From a checkpoint of a small transformer trained on Wikipedia.
Size: width 192, 3 heads of 64, vocabulary 605, 13.8M parameters.
Architecture: RMSNorm before each block, rotary positions, no biases in attention or MLP, untied embeddings, normalized queries and keys.
Training: 227M tokens, 6928 steps.
Each number is 500 + 40 x the weight over its row's rms, rounded and kept within 0 to 999. Layers, rows and columns count from 0. Numbers have three digits each. The size before them is the row's rms in percent of the matrix's.

# up: layer 9 MLP up, 1152x192, rms 0.11, rows 737-836, columns 64-127
# down: layer 9 MLP down (transposed), 1152x192, rms 0.096, rows 737-836, columns 64-127
up737 105:528543528462533547493488598533521515427514555482385473504495500513554516484528434511474510526473424577505471471501538509512447493484479417520564571510551568485535465519508528486551490552588465
down737 111:518530526476503528469515486471491476538491512469469474551500507481507569474414490524506528549490534490438518494499504495437519437528451529461522499463438501547458460437483543491487478455517444
up738 095:510539573505489467489538496504488522412515511515529475516536483534498519491498423494461495574591532473469464525496511482431453547435445498524495504499521508455526493492528481444473540462500515
down738 100:522510532500544486514552561486513516521528523494448468525527607494473541535595507553476487511485437446461466509487489483534539507454482505520436492520539488512474551510560486471530455522544491
up739 107:546523522493583532493481458509528546485450480493409435556517498520522479502549480459474468478471495500488496494543498457463468515436459535479520474473481508486519499486452509575455553483468521
down739 076:502498492507549501515556435496462559422502483493452461482466470508429496490470492436472557602489566526537506493512508498515507519501539496539555579534459462488500484548417526491505481487546509
up740 117:511532509485496503442512589540497496490526535562471508497435531504504571490481548477520426512515539491491428457508507557461493450431509534399512546544533544495519491548459529544447457480521576
down740 120:473499570409480515504536508475497518494485465531429479502527505539474482512407415499456449479559462394519491501529456511565485489537460596525479527482524472497466504514524506524539472496519508
up741 096:516508496446536516507495529434537527480507466523453489532567513546511533429607535532537460488475489439481503494561483453563474527517433483485463514510483511425461546552485485540489459489461407
down741 098:500566578542483532497504558493507510516499505479489569531561430518438448533459528579435531490483483466497449461520471454574519458417519488576547511531465497447500549495491484481501494501529537
up742 130:485439440467564513490523502461508523421441471486492546442542520530482517500563441508522535498524538498524491568518442496510486491508477465537503514518507509500584570502385522539425552517454504
down742 124:538546497444493513560404533514537479522504454543539476548547460543501502484482544532453483490453498475504502428418484544534450514559558523525544457505500467514473499563528477453595505519464576
up743 107:414424490503517471505524542503568526473526407505471492483440510403566476490504511539472470412512542479494433516535505492401449476491504412406432514525474502501482520534544471527480561504486518
down743 111:479461480458580517499520482456497527508470496492529495545560422561498508500529541486447544507494593430527531454494569405495514489491493598465487490467433563443529568549491582405525466538437474
up744 108:454517547459466530517525497466470537564472550575471527506482553545443464489555486475516550475544510502492417530493517482560446472501571490459459585482502545469487455510485508513577501435510443
down744 107:535565472446521497504450539566509463444572494476485555523492465550492505489511494500477508511529462491544533489491511556478522539449461513496505460539546478547490489486464522467538463548502526
up745 104:417412507506550553460523537460528458415447547452515461466473540501523562514550444483541426492503551499525548479505542496591452463456469488494463535531518503504495460508525486510480481494450483
down745 106:549471448507443504533497528480432529482527485497489548487466494423535459496503475420442507499482461517535440500565500516482475427513528482515495503476450532603481562546484515504495487472539578
up746 052:488510520403542558436540513482564526480482514511445517529508587508525577533530464486513512441523452445513466518535518526437420491457454439494527550516475565427492540609494534499493488453503503
down746 036:425496507444535518489516519470493465479550447458531495415585493489470526497511482447512474541488451451509529484505550519547538440529572509519541488495450554451491484467484508518501469546489446
up747 118:446491483465447471506554585482548539445502373476360468484525520409499525500487443475506509477539485487612499566544509526476441528499480494467492473505542485467512508497393518491417538464512514
down747 115:522496517564551509426496505557464496479515493489496484533478507504467450545479463498568465511539573511499511474461626493513563475526455496488529427444476491485471507506479518526445494474438506
up748 108:500479538461508508481485491493530551433448438513456514547515534500539513466531438536426544507478502563573481466482527503551481529429477531515506503514491582502489509551462531532497487459481443
down748 092:523463525520438532450503531454571486496441519472427418511552445530462523562525515512519501501576529530463447515519497472484495556479487589528453446490493518412473500477555556518581450403565482
up749 124:492516536401549517512529446418468539393493475562448543504558519483469492462487486519513534504549478474552431530529487545533517558458495494531478593490490497446524545506426501508508506551477527
down749 123:508421520573486455423479493462563537410491497492450475361498512464455508530433442454491471499524512532488509531472465568495483559464511546561511522512579541486481460535534511507584428487414485
up750 112:526478499477470464470482564463549572461524441520499519490506462466510516422509521423505507496524536516544422551548480473472536527468483513472389543506473486523612494445501500522427563459487551
down750 114:540571457527496528455526498471469484556426461454435477452527537530463465521478431514512481504506506446546558464437569516485442488546581593464528478544469528521493507486519489514492537490527472
up751 099:496500470490498470468453510423518440472513537481523547535536508548576456454517513453457501529548505488490461530493474527524485566449513478507491555504525513453537506527526553566562538429482497
down751 108:453409442520542490511484509543481497429533518515509531560469531540455498513523518522466525518518512521476539450513545462532497497552481468465476495467503520467485476446572442435428494542468465
up752 106:486458512523510496429553419517495587425506461534454558474527518555510515557450507479517563512430493583516514426468451510466504460470483559480496534576552591498535551491493541500445443488525501
down752 110:497509469482557615517477522482450518475478384434525462471467552501515462514475502489509527450553484589516483517540503417491486525466416505531510414486463500492471475478520560453499441522399518
up753 109:505575516490525505428512566515469472501477495493491390637495517507461454432484471548481463552525469502470409549491481471526485464465524531545520509513471566554526487528411547483477491528433541
down753 112:536471513521489462503433530526496453453526457542538522526469471450452433536547451518587514464491471602514563503541450414480527574499473426456462518507484448513524467437527539518465513486515441
up754 045:448446524392553611469517514499473592483536435556477452567526456467489583469555425528501480556560434496556461501574515460490452455439478497489507549537464513453468593572467510576491492520465509
down754 021:510567533496534444526519463417527504501420507442446577482489511462445491567502576540472548464469481514460567508488550493456542505523466495578425521499539531496428522466568513501506541520484531
up755 097:546540475484504523451531533512393463472462471476465593445446522445566500441515497442573522480522482495491483519497502469474495562405417477470560538506456531449548590518361523478484509515461493
down755 103:540483472549441519604521500503549428522503551502508451489578553461507496543493558494490550586451483503527418456513586509598508518449559432469445510478504494552448420456586566486497529395537532
up756 099:464529478448551481442472543527517518468544529525516492438535503518582533565509498486562524538509454543523476449567488464527473481491497476532501526480558518438574541491499506478476464523498484
down756 107:573504498547410440514538491533488507558534509553488433476532564580488556497468462506443427483474571514443529492554439519493535523523490507456500500445515526476497402509538486502525411485556488
up757 047:411528586479506582494531557482553496482512454528506496507522560527491570502554441511553532498539463458500497558559543479461476496471458514445504500498461565441503514520448585499510524451483439
down757 030:589470539511516491545462471521456427486464506538478536504450480425545454497473548495488489601481472565493487443499524466523411466483473520470519536433520470545518492514504477556512496561434490
up758 106:537472567497557540487460581443587489467559532553471525458500553478501541487631436538488552491490441476508495511513558462529484442520543516410462472521483487516527528537531524541485507429479540
down758 111:467560510449500451531454555546459459539456522559487486440499522478436600548494555546483506550465472521501548579478465435477512502509507399518503537553549464478517551512525500411491501515482470
up759 110:467539451501460455477542533462479534501448490509434472505500498432507530521587536401467444424446555464527439527528504463483505443504498452452438501543454485534565586495519514529444508468531467
down759 113:526519510459409522499505411502481445489472500496474470430532421488564461486431478439462452548606491489498516504519482481451421515518452468501466470520513428530475538524491515460519525466558520
up760 109:464456522479464494459474491428470515502490495473435501511508557437517579457569557422485464450556551517494418480503509479453451490494496560404505526510472494543521503531426489548494486492527524
down760 113:504444516470474532516568472532474421522451544490483499515490429517531533475473473504517503446440505567451493463521441540560491443519482530516459503488492454482492447572462465510471498483511597
up761 095:457496488490441486508548471498471490549536402567453472534492493467548518458618536428559471509523413488473500527494486474474518514523503511441407529515512490433488573493547497548487516548469444
down761 099:550528484513530554451544487470488447454539553480507518440540444502461437495465517477524508482542505567457543562532554561504493505452457545548500514482538510485515481479501502583504477508531523
up762 116:513537503478511485450475497452528509497412474462432528542459485490521562552516523459506472493565448538553428498489498514417525481395467507404471490540544535549542618540468513484505414451508478
down762 119:489498499488461511521501415534492477611455556508529439532490431463489452505451470483482480541557529502496499426525473500555555503520447513478472515450537467484499564487489536473534484557489471
up763 118:512517479451512464508517565436556519525514500601445479526456538404474589498561506417517472480590444590592488473491542531473457530488492485477529567502437546465477519493511507558521478484540519
down763 112:549478514477549425485541450508491478523518510470426576505552498454413522487463502471488500425463472475508504451514498547547537433498559547502498532435492513564519459512495533581512481454429513
up764 093:495500465465484480480528450423444480479564499455513482500557533453517524438516489452538446473533518491545504492492509419434492522508508515527510545473469483457514571521425525523484539490457555
down764 094:509487479507536515505462524488616476415467478467491468476476507509437530548519463543490523522445528525473514519457501526524429505463458493488504527516489611531503389575471471483474471546546438
up765 114:486455497491623521470573553480498524491496545601505562561449466460568553484467524478564380447524490491554393573557493496424487476481491474482581537544452514514481543542433557566443475474515482
down765 113:482462487477530549541508475560506525554535557468579592456541439493518540491539565607460546486483546476453528453414455583571518480495433502587526538486549463459413538489465539524492500541484463
up766 092:475464532516484488533492470543483526580527385466477536453550536477514478450599476515488500469524442540490436507522459459461515467426466530473505507504512466535487514495513550482563530555448519
down766 097:546478447528473540545412542494576489507441530446481436536563447543525564460464508518479507492544470482506515547508515509463511483485456530486504543467442511404550508490486471429459566495564450
up767 102:443547611497574558492548528495521472498421516532520487548491588523471537510488461537487539526526556509516500476534516473542446454483480471496491495483504447521513485465556524512470537500429519
down767 103:578500530481468382452495434477480425487481480567452480454524554460583529558542477549478541501526454594459510480512463554569513514479465520544539519552484534531527501479499492491520541490514438
up768 117:496496557535531521445558550445477496494494503484495484462397491381516491500525467525558506521618476556533463547490494498534504485407462484499491555572466547537496512475453498491494467548440477
down768 115:452529527454462493447481562539534458562524471527468434485578538484477536482531481520505436515442488451494459482546552481519490527477567476451398504442526440497533494524512551486535559493480519
up769 094:543477456498517505537494495513488488468529417471453542487502468477555547483481510456488421495578515473491462518555513558474554500509486465497499564492514528523460475459539495463530490429494432
down769 094:461559512557474561485507434465490522491524530538536520507517495522460495530518526453497555513508439517490545465460516555564485577502542520526588432409573475489518442451542445491532524510547518
up770 101:433464488467474482474618548510437528494455452522401533561467503528544569396516486535557465463488528443496443559505467490463537474486483474502518480516425550476537588537506504532480474510551488
down770 109:493499569531478451541555512460463469505523535519523521544538517582442481516436543468497436558543487506419553466516489514530476482536480475541497506522568419527522487517529452507552490475527534
up771 113:477469528352525462505575509525434537415544455564477525491576510540581506484539435455495462513524529493510483483573521480538485479441414493498499514461529492479602504538407504542445574476513541
down771 116:548489539543524488483456515490508502481557516516514512458390473552540480477451458519567528462456485510501524514506539562485428489535484504505499495472553473555465514477543495549532549479401487
up772 048:425493571468527587511553469431451562455486508526426468566483505502514523458564441508522446478498462561555458506516460497465420482464432549473440482575501565453506515560444544527527511531495433
down772 032:553542501470429451580442537473504504447502532503449507518478483467462464515517546480568542578475550492441517518422494528525485529438514499546496516507549493514512537522552520543492451512540557
up773 094:548524539517566481490455543446534476510471502480515467545498453494477503525406448450554499436487474518501490482548456512494464496393497476535517541528541502481495443518460536487572558424547482
down773 093:524477514495512535554515494492477552460474447512477485507528520549531526417569593522474531533511551468492511560493527504491537550568464538499459490482459465518504559519467552552475470524528541
up774 097:482499502474455484489541534527531519459466507476548492516601499540561461511471426493524478480554434501506519548554456487413495557537523512517450514513534523443529479535524525575438500522496443
down774 104:463516524499580466565489462467463543546535553457490538510562493492397450545465524539566522533475480471522474495461499525508543490492496492500469458489561479524506471507469480439517574485476580
up775 103:490495561490469465437466529560562491489501491558468509476476518487530560514444418497499503544528477510510523480549445487398495484526461466525513516522572591379476621558439500499465515474512492
down775 109:566498523444531496468532507473428490615541519496539513512442497475500532537470556487441564488468454534472498523493549485523533464525512471555456501548492435499430413442537502510539548492510490
up776 111:527531518484486489436514483348508508411540463478482504487477502470499468512488525487454476480570507499544358497486523494464469476403482483474551560519513477521549528537506486532508522442577511
down776 121:491504550460418557576465488521482519584496482506488487440515549487552459478438462476516487595445462468488474416492426431417519510481478480503482510550587502436553531497513538466438530490510490
up777 103:540478525501574562480486478493542558513512476524526533562496441443484512470481431532535533501630512517546436578477485485545499548435531488555520589499438571498451494492517500540583474489395513
down777 106:524515519526415403499456576513475535574573523410506540425480536505475465535524437490478518486443433493538464473485498505490527522524534510496530481525526504491504459578485484527551551531529523
up778 099:507548525455544509503564468444488527541485474530518524478489440444478544514457527520522494497508470517517483492507514541535485563500431485513470596563508567499531487539477556454490463512477478
down778 105:471496464474483450420412480513500521439487483459454490461525491524540479477488451495497562506529482419404522528560528508453547489532484477516578475491489511544546499446521519445525483513524442
up779 108:361521583506506522448611511464491500540536545475521394517440501462490495471490511526505500474543529493491476555492478445512530464414428449489471461545443486535520507576504548483460464595451525
down779 108:502447501556498514488487579513516496475461469470526509521555580534530525528533491588527583527574560548458480497535532477528551496476481576528494479547555504546476507422429482466450504514533487
up780 113:487479528446536549489510462509522488441442478483542530509559555531512504498520476556488522582578491475532498452501487444533462476465505520495468588490489526532543486556439506489558507500482522
down780 116:428565535456506541472472505480421462517500451473516445507503525493561510478525484458516440556517588480522571491483439415520472503492440510568475506497552493530481555477531479451502499457530526
up781 047:475422509421582508452587526501530564463474464517420502513508548477505455467516485489529476481526410527567440569552479519497463462460501544409503525530493547465560557524516554544538493471500464
down781 022:447533478516538520520508494464491508495508487506442476510497569427477499549503506490500474516540503507515510479415543441480518478457435478508496540443494520510405537454503517493502499523477525
up782 046:524482494433525548494549477546510541431518469530456537489536546456538480506572505528542457450536507580545499545540498469505455478450523467478463566566469578486524482577491592496576542448532457
down782 029:514450533543477534462479534506459541510456468475541451529435491433495537505541539478538481518484575487444508502527498449479454476456541473494467536436554476544463430400529436486536552536538523
up783 105:440521466459588607434504525517519514449530515500547503529495505480478548453589566478452422514494440474541479480507531471571516516515525533518448462501466480551562542603511489492466497501428572
down783 106:496474444538513489496472622512525531419458530477548439522534585500498431499495436477470599488492449519475480451524461498502479497479482542489491432507540502583484461507486534582575472520536464
up784 110:497485530451474567479485614498580502502523521556473453511526544517576514547503459479541535554608435585541493484512547443443466520508511398511502539558509518496509473552420515543526521449499496
down784 111:492446454487494569441502458511498453500516439449493548488531461558531483482488486526515505473523517431511522419551508445480489510514483470484467537482430532529461518488545527497487485522548447
up785 050:444485530460479573497533568492518556451444468556434501505486551546573572453555485514548457465498456500567510491516481484484409438460451468478510525521418547448495541608480588475443527495501453
down785 036:540517546514479415507486485541410510572501458465509518499545526469416479492508570479494466556459494480509428489538519447550510458463529562554440528482442491490442526531537528503452488479549433
up786 110:454511544523436458394554474436539493484499532502553415486515535526518552529502392529525503429491532525494547487484440485507510420499503518490446526605494518466503482496532495501420488480528440
down786 114:532489507516497547521473426522529441423476554546432514537474447432552569496479509502503478560499457509568490501471473479531446409506467434532537437554508517504484500503494510508438523518498507
up787 104:487521485454580512441533572484562586455496477558519516452478467493504568444447505454508484459541468470563529450468537513492475451517418513504543557480526617498525593596440533574503487503413498
down787 107:537476428555476484580510430549532515484479488448539544496439466499524456426515548437495482540450524511446516478465465549529525440525464470526404493537484505535481484485596522539520430575480524
up788 105:438413497461489555528448528465503495484499449454435489471591548541481494495565518533478550512512488505559540427466506478406426549526534482497439510515500514504486531533517474552536560530501504
down788 105:587536471488512453479603540545540551455503510501429521500465413470469462483455544518445481505467437521410536451472494525533511529536480497559496536471534547467502512495475461498513553512531518
up789 107:530425500456539514507495516430506468359482488549525527479458523504502514457530467459520541527522515449528464565585527513535524505509493479518472517488503503460554544509394509495463512478530534
down789 110:484574596443517424562467523494574554493522447479520437550526465498538457527527483522534476522453476531537416476485482547484524509477543580537507484362527416515518523486528497483524547592459487
up790 119:554456480453540502460470539518470461444504533517529529478521505552549478501474391515476398501498517453530525528493462525480508509500461463504474505511581494522552516517512554484390530467432506
down790 115:495513541461488550500478507413454473578504530452457513531550546458521494491465485475520461494484494549426503517500497508500513462487463502513534499544558546537601506383472462474399459515547435
up791 115:351502467457446509499598492441550520505414493511513470502484530445575559507537480531555442533486491521487488539477487464544444508494498462504517579587457516431568547472447496522512507530499477
down791 114:546526475426483448470503469547527497579471525517513513552462485494432463540560586474423473484486467498475485497501521546502468525504421550518503465425467439469487455467461496451471457521548521
up792 113:519487485484564559511482527505577497472519510529482506494458527462473492499496484436493500505451471532546463466526474516504496536541528535478508476475488614485597480510475523572518519482494412
down792 111:474499456508468447488497488459479525525454477532542557493517515511538460547500505517464524506526512514465532541541520532561431466488420485514463504469560480561564496500410451529511462488474538
up793 048:491444538429500544452577510432486573495549437559405556539483552502518512483488470495470438443553459509504459486576482490549403458543468502466458519497435552436553529577476562533537475487509447
down793 030:541451467529453534544482483493495420500517554502486542531486571539460466487501524465535553556512576497464521492452529532470550502470524468524536558482520470540472456489577506519459487494431538
up794 106:459581545481500489497553482502460484509545474575479504498490572467520556509542404571529498530554497540535450504508443483448506542550520511384514541555527550504516504530468511493506537476412501
down794 098:437457420481461476501483508542488509491518438547471475406486471517491457502449511563438500408487545544474554487500539548516438480532442568507441551538517461558445515482447546515613482483570530
up795 049:495472508418546512419535550463459529478488534547415492492552499451505572506511511525544489488470473485580457556461487535536446434467474481415437490478436560423501508536436572479497497493493442
down795 022:513504487574521555514466418558490389499495491422500537487418508467447460532485523516489453534489493447382557526462582429508537498495516480523526472455425475480455464482511475501508561444515477
up796 102:529479474481540553475571605465538484521456466486501472447498489468527585514484537543507442530487481521510517440492536510537502517502474492477538490553559544517536538548483507563533424526561486
down796 108:600496457504465433551548516477473550552481541467466515550509530488499464507485550527443462480513509396473541509571493475485516469489537594551482456469513505567520444445502494475513521530452565
up797 102:483455487473488527516522534508500543469463491593537478540480486521539471539499459577539522463613561536479450524558472510507503505477554492543451562534508523455496506502520479461535464453471509
down797 105:529452531538403509552503494548538462500425492518470484477483476461459548497595485486448438464453503516431527522495470500448591522514547504545553513469494433570501508488525467458498510472552537
up798 106:486492564506557493473560451442479561519446523492500526582491518514488534482504494489577480503588509441489444531531502431443503509497514553435550502544473527513545571490457566516526585518568520
down798 109:504485487549490572511487561443493486460474468527554567451528503426474475468500429526450510456519507539527540483497546451461520454522492472508518486479502490535519389522498553477438433520518506
up799 106:500466495490570508462508516479483497455488448549505539564539516516537448546569461430536470486550491493528480520494412565455491464439507435498537500461530508444502562499447477515574531458483482
down799 109:516592493583441497440501568503464476529520520474512536470459446544450471583534534496524577558493505452556451548406510448494447501477509455520480434476465486463455442487510476433531435495554499
up800 100:499527440416609480481492537487510533457518452470439519490575452425524591557487501510524494577483487540601462440532579457554498459489473496454457549528567535512551487512498542460443441487540495
down800 103:562545505566470544523524502544444519504499560574480498532468486433500521519522518476509473517590546475476516579462453489573444592501434477545432476449552490467507544443489543495483500595506495
up801 110:511481456469504473420484555461493533545464471491469462510490520447552521488540470437504472485547560474505426511508542444470521527491450504446515595494496495557496501501449533514444487566520516
down801 113:562478460430490499480461561544476455503522496439587547468470400524522477545472540571517499531529554507493513471507441574507499522470441476533563458548567499547512511498519444577484479564491526
up802 091:479515509494523517474482565452529493506439465462459529417498491385475487446504394426475560543530481520569501470491429520451492456475482549487550517498545525477511552515481490492470531481532476
down802 092:571503457545558490514488480526535505502475587477542528579518471558457442528512612519516491523553636478539457547506537514568479524535513526542512455521446569544398430478532469523498469512523429
up803 110:471507527444497481530595475459484461430485529573501571519439503469516599551532515486514453479518588528512507541571519527569475533504465489496562488545529519441490541484559492466528471495535485
down803 112:495509489570557494398523559506415581516455499461489456465560536474504485489480452509515496516469506495481516492441517484530487481425523480446526547525472523554509466474487542532536574533435418
up804 118:531490495478447504513541438510553572523470467534459496493603530484512506489542500455571510457498542516554500546566466502518519493541466467458527485538512462450581512500477536494478541505517551
down804 114:503481542499531457429494558566460494506573605499499483441510511524485497580494493456519522536527496492504530507449531516529525521592493545513549556485495495498436505406473459526543508527502525
up805 114:511499571444529490490560507396446488509501472590456514487541513496555523492530505533490424536491465527553460578568520470522511502437436450516497564510480589415463492506486518407558508479503503
down805 117:473490464491469534521464510515517483495535525531423433451529454544452439454499496516467481506409470516554507470505519509477521497511410513433478495562588434460425511524529527485531435493475488
up806 099:483541545435579498477500502459472527492514521545450468527519520442550594498491471490583532524496507499488484453538536479458434472460467488526499507510518568489565477455491501521538499544566458
down806 105:528459538505533437527475533505513515577544453453464532469525526503476479467551476460500505484503517520465536564518613463528487516470471468510523500565501474521498482386512538519520540473480488
up807 111:479439497441525548543618533544474504447479418571455582459587521480447470456474482490487467548506563517463496423509436462467456509485451527453516491423500495511542507561474574518445576476449548
down807 116:562477545516488500502483530536486477550536536402528491467543494522520523544513495554450509540455506550523501523554498424458495530500435473516461531516472538443485492442515489500566505532563393
up808 116:488528580461538501500504503519524455413494394567510539450555539488514491475502492471504458492556510474500533596492508512500490547524492456488460557525496557448454556513513502579480465455520429
down808 109:502489479457490512554535470515501432577510544495528481552600493498489467500521539489537511381479508550446511513538456500519532521499454563477543536486530482534532510459573460471420473503595472
up809 108:473450494491486597491551477472498541483483471573468446438492479528479504449525508511493458480448447558530477468556460417488484426493490420449458473453426440508482599508520495565490523528531507
down809 111:483472526544592521491563513537486456493475472489546503527460452506489497500489461488484493528460570483466504542530535545480446503489494496541513579680541517543481531522478525502543486535485578
up810 098:456495480483553568477570484485536547533482399511511533552502432456506518454533518533485453409576499431513442608520499457456453510524497521493526475534436535489448498590493525486556499402488484
down810 104:477454551412492526459557594530512530509552506531477489471421427473596545540528536441526536532547481475502468530479514515552504463476487451489466519491549401497543544490557484538519503526485545
up811 097:528502529465501541497489494414466481443529556541477557526554566489510496551476468462517555501492470526591484583482469453504522547466442494505486505533584494450537538551518518440524531519496479
down811 097:561467540552523500575496430551552519474489465448543514473492495522487509466466492535458505558538510498505482493466477469585476458466499519535526516539436541536530476443544473517479464510480472
up812 046:435436506452478555479544493451525514483475500518429455543569499481562581522499476514525480496487486549573452554479477492493400505477444455453536522544462570440539550547486594517536435463449451
down812 027:518495557539438510584533539546421505537559468509489503476510568501417484544475545493487566524506442494496524380422474461548461514457518537521528546505523458560498471509526515470472466570519554
up813 059:444407518481569600410517466519472527433485473531490471489537536529565533438603419496479465431514480548548455529563495470508496446522469454470481472559457518484512540573478512541479510535480441
down813 049:472461549518496497494458462563511497545532511466537546523471453488458507500488534471454534468468574495415504548546510498491495448470499545488472475508484530499493456462524460516542446570483504
up814 109:537491488496519489492535484430472562528529440475571481490550512442499478486545463476499501494552539511514474585564471419499495535495478490494532481482451474482604565518471568495502600493493526
down814 103:545457540574499456561473477492515432493426558536466516507477478505495491539458448562509504525444502494502576461513506463523507530498502479508612434488517472528435437410536472540484430497506510
up815 047:494493473391540566454505561451515501433414453556442462584480489497510483508540491495523464514471463510522470530549514471513474488455496483456515574480504533498514483579513591552449545473521451
down815 018:489528528549491512536559491451500543551497539565581485460471498564533564456556504529512496393532454456502477528529484495522454501487492436488464604499456550533523508518538495489512534459482485
up816 050:498491559450453567480536553508485526458491473549465450513545586519495578494495513494445521472559440577499479566566542489496452485532489438407465497543484622489518555531447522536499485533506501
down816 036:465517451491489519514555499514505458506579532532502466452488495522535565530549500453515506461472539552541501439486467512422500456565556542529462563482524468496485435533485424487534545516485499
up817 053:514495505478522591482517457530522544528459495513436498528498533513535543493560429462546443512529422507581422513554528463525459501449485470469465540510498516483568519536429540560523471494435476
down817 032:502458480499500425548500476568489440566501441460460530549476567426523471547532577509530485488465495465509490546431509488486454482463476435494443552500502516515464517498570538543467472461505560
up818 106:511385498454569497505465507459502465413481410513456486491579506541522513519496523389514546537488465499585435431552457478518504493449454509500488496450494499440547465504441480469423560519500512
down818 109:456557437520430567412487608467529526490582536447486465501513589520494428476552514531474517479512503500480510542456469496507435464486518526427451528386507579456430538468503559430492481502486395
up819 108:441524519481475441414555490540464522406517449488518491527545446566516479541485461562488451528517527502462483492527432489449507509475437500522464467493491527512499631553440497468393464491484497
down819 111:504445442536525486514495484447477485522504501458467562501442513490489482545567565536522490558465491502538523481446605491478511486513494481518545519520521468543460469484549412523484471473493470
up820 114:516481482476573526485536516454483515401518481550490471472484516516466531505522460481508491492523531462596434496495504461500592510390510522467460581521461497514557501484432502450443538596509552
down820 112:507491517518519466502468417508487411434493514436511532449572538513460502487453510525526518521488515452499533409472518556483414397576577485524498513474525497484476538459543528530527460503460429
up821 058:446473544453551543431560543411532545455510466527420489470564555478533572403554456522490484494504461522517439444484549436446483444469494475452484534542530537442538585570480577535508505505511524
down821 040:488512475448473480521454519522465500555509483458517482514529535483478533478493503524555570576523544485463530496367560519499459504537477511494506508557483409472479530525502493499476474519537496
up822 058:457519508498472592464532467427551536516508511558466433517531509474580519474584511519488479511519461531572452461554484523496406506494411485409484548546499490479548629569457490509487517514449506
down822 051:509526507574470470647478421535424412615544544524568490444480486515419476506508543515467532531541521585479537471423470530514497501545535479510566518413513426457503469486552489493523515526461576
up823 047:445515476445511520451540514454508527491450492564449493490488586457513518524479430491490489432564487569604480512539469531577487436527513455442503475513487489480490499514446525589454561528466468
down823 027:512498522483512552502521510469503419461472550489493564440477490625488482540477535497473467558537576440439520502430511578480594430553482512552545506461558566479457539505561472538466412572513450
up824 113:446519488479496532502507535492551522578478528499504483530578507498481529499542443501531449521512510519503509491573508463436443480447440486430538502519466542436547472510466508534528556500494475
down824 119:499526418526542503502505442449512442552524503521505591487568461537469588484461556510570506502486505521505471543539474471446537516476480510485527478523446520531471529527469529508522487441524523
up825 108:470482472460525525532454436498460515441443462515535436466568548475545568456463506530525507532508462490530448468481414530437483577442489518517433522503437481429519517497485506502491524504549481
down825 109:516562416466519445450529448498498510461478526486517506459432503494499474503509526497468564504492553535475491450422548496450484541522482492520527435493443495564466520458501499505538485504483552
up826 101:475464463446555482462474494502617553469490483578458523463491483397488517508542519532532474480498494475497487468571511442470494479491501460490461466500542468547475517518537577504489487514505524
down826 105:554486532549458482529495581474486482521534544460478534458483530568473534573563531464512525519513554537428489532481544518472487445441483494540501490532576468494486496540505467507532483429460481
up827 093:536471485491532564534480566500483521509341438505420439555518480449530663494482506505547455524502508523495536535504516569474531452491503490522488509568526494469533530483451502471498482449489505
down827 098:541504517488508514512553466505515494461462503439568451538563487520455496466545525542474479497520502433453561467503526558472472497577423591539511520592580500544462483475504484561547471453494509
up828 115:449510497482537510420485591457482501409449445458441482515446507455482544519518539452501533502524530468499515494591518443445485495455517448499422505549517502521487487529535512532493540516457511
down828 113:523479542502529439527543479469496470506540436488568541492477431467479503550491474518508509489526530488478526547459506522526508525585554461490488525519547485498476498490474448496528468460452511
up829 109:481491559491593548515516525456575498471464459484469478537613598569531485436577485429533472532527486523557501477530455443531422544444487453487552537494434542435502480490530495498555512543494496
down829 115:445499487522460428488454409529522514451524540540517530536464494447470510486496575553551513550599444483492492488426531573522540480440524478506488506472529447535483517472541553506441477491553513
up830 109:446509509523560494483489583511546533502467460535497519542477537532503527478482462427474521457549490439541517496529387493518525555497519557438531490527442530413532512483473503525421520520519457
down830 107:463440482505544504467442527569523515533478515486514486450513532440469493452484500540529488484476517608482481444522466497504570485476525493501467490524620538546491484474467487568477492478533514
up831 110:417535466465446516492564554461507473474532483535491547501551509420527524526475470536454499476570579463528505431517524501456498529530507475478497589538575461480505486506550564527399508457533507
down831 113:509495405518527586521456476530495474490475477485469506480447538567528495491502468517458557409539517521477481536532621572466522522524484462518582540519449471531482472475518587474640483526451521
up832 046:507467542472557562480550526469508523510464455591414479503530516514554521493513479485565396467543506464541486456577432516461487485457444476501437495516524563508534491545475583540509530549488470
down832 032:566467406595457460536525447438484498527524490492447516438492464471557496518434528465501539572481553543526496526502551467553489574431451441535553451493530441587415495464547528529536534454578485
up833 108:442458550491504501465492525460513512461509468494497520529552562436555520480522421470482529532605476499573519565511430510472483541508482497490479529470507484439530527523476516511444462493488476
down833 104:545416477548543530563477533509459497472506531475438580449485446489474470509518531556454500483546503456452521467391420537511460498528533513514539486563444428479521457429539471509539562568427515
up834 106:523483499455480518518470450492459599535468417485488471549568521424543503449559475517546514467543501503472469476580462504500529465517502530483453486536392522532542512510500516552451485509498436
down834 109:505527507441469440491503464478481454422435492521511481485467475499536483504413467490530476528589458447462495501477478570434494476466473528499538491516573501539561517428431539516521458492630476
up835 104:425537498466447524492502522460494493498506446462457469538509464506488556442525532466486507453624513458507454587583417470514456461502463503510455504486446461495496576540455510492429477503521512
down835 108:486469514526497436467524533503527509501495532518512548448547487553517476482558472513481524447430439552429553511518492541543556517497568557534462481486516495538461405471517461497464467393527574
up836 115:550487508477504512439469572472557548462514413476483466421532518444513570503451492492512469485475464470496499473506468453420420450485507528420467486521458502501514494481476478524417586500450484
down836 113:524434438448486485556480403516377522576536498418519485516429441487509513473490572474540524533467539529555461479486449473549481502477503478511402431508536439501553485478463483503481583488503516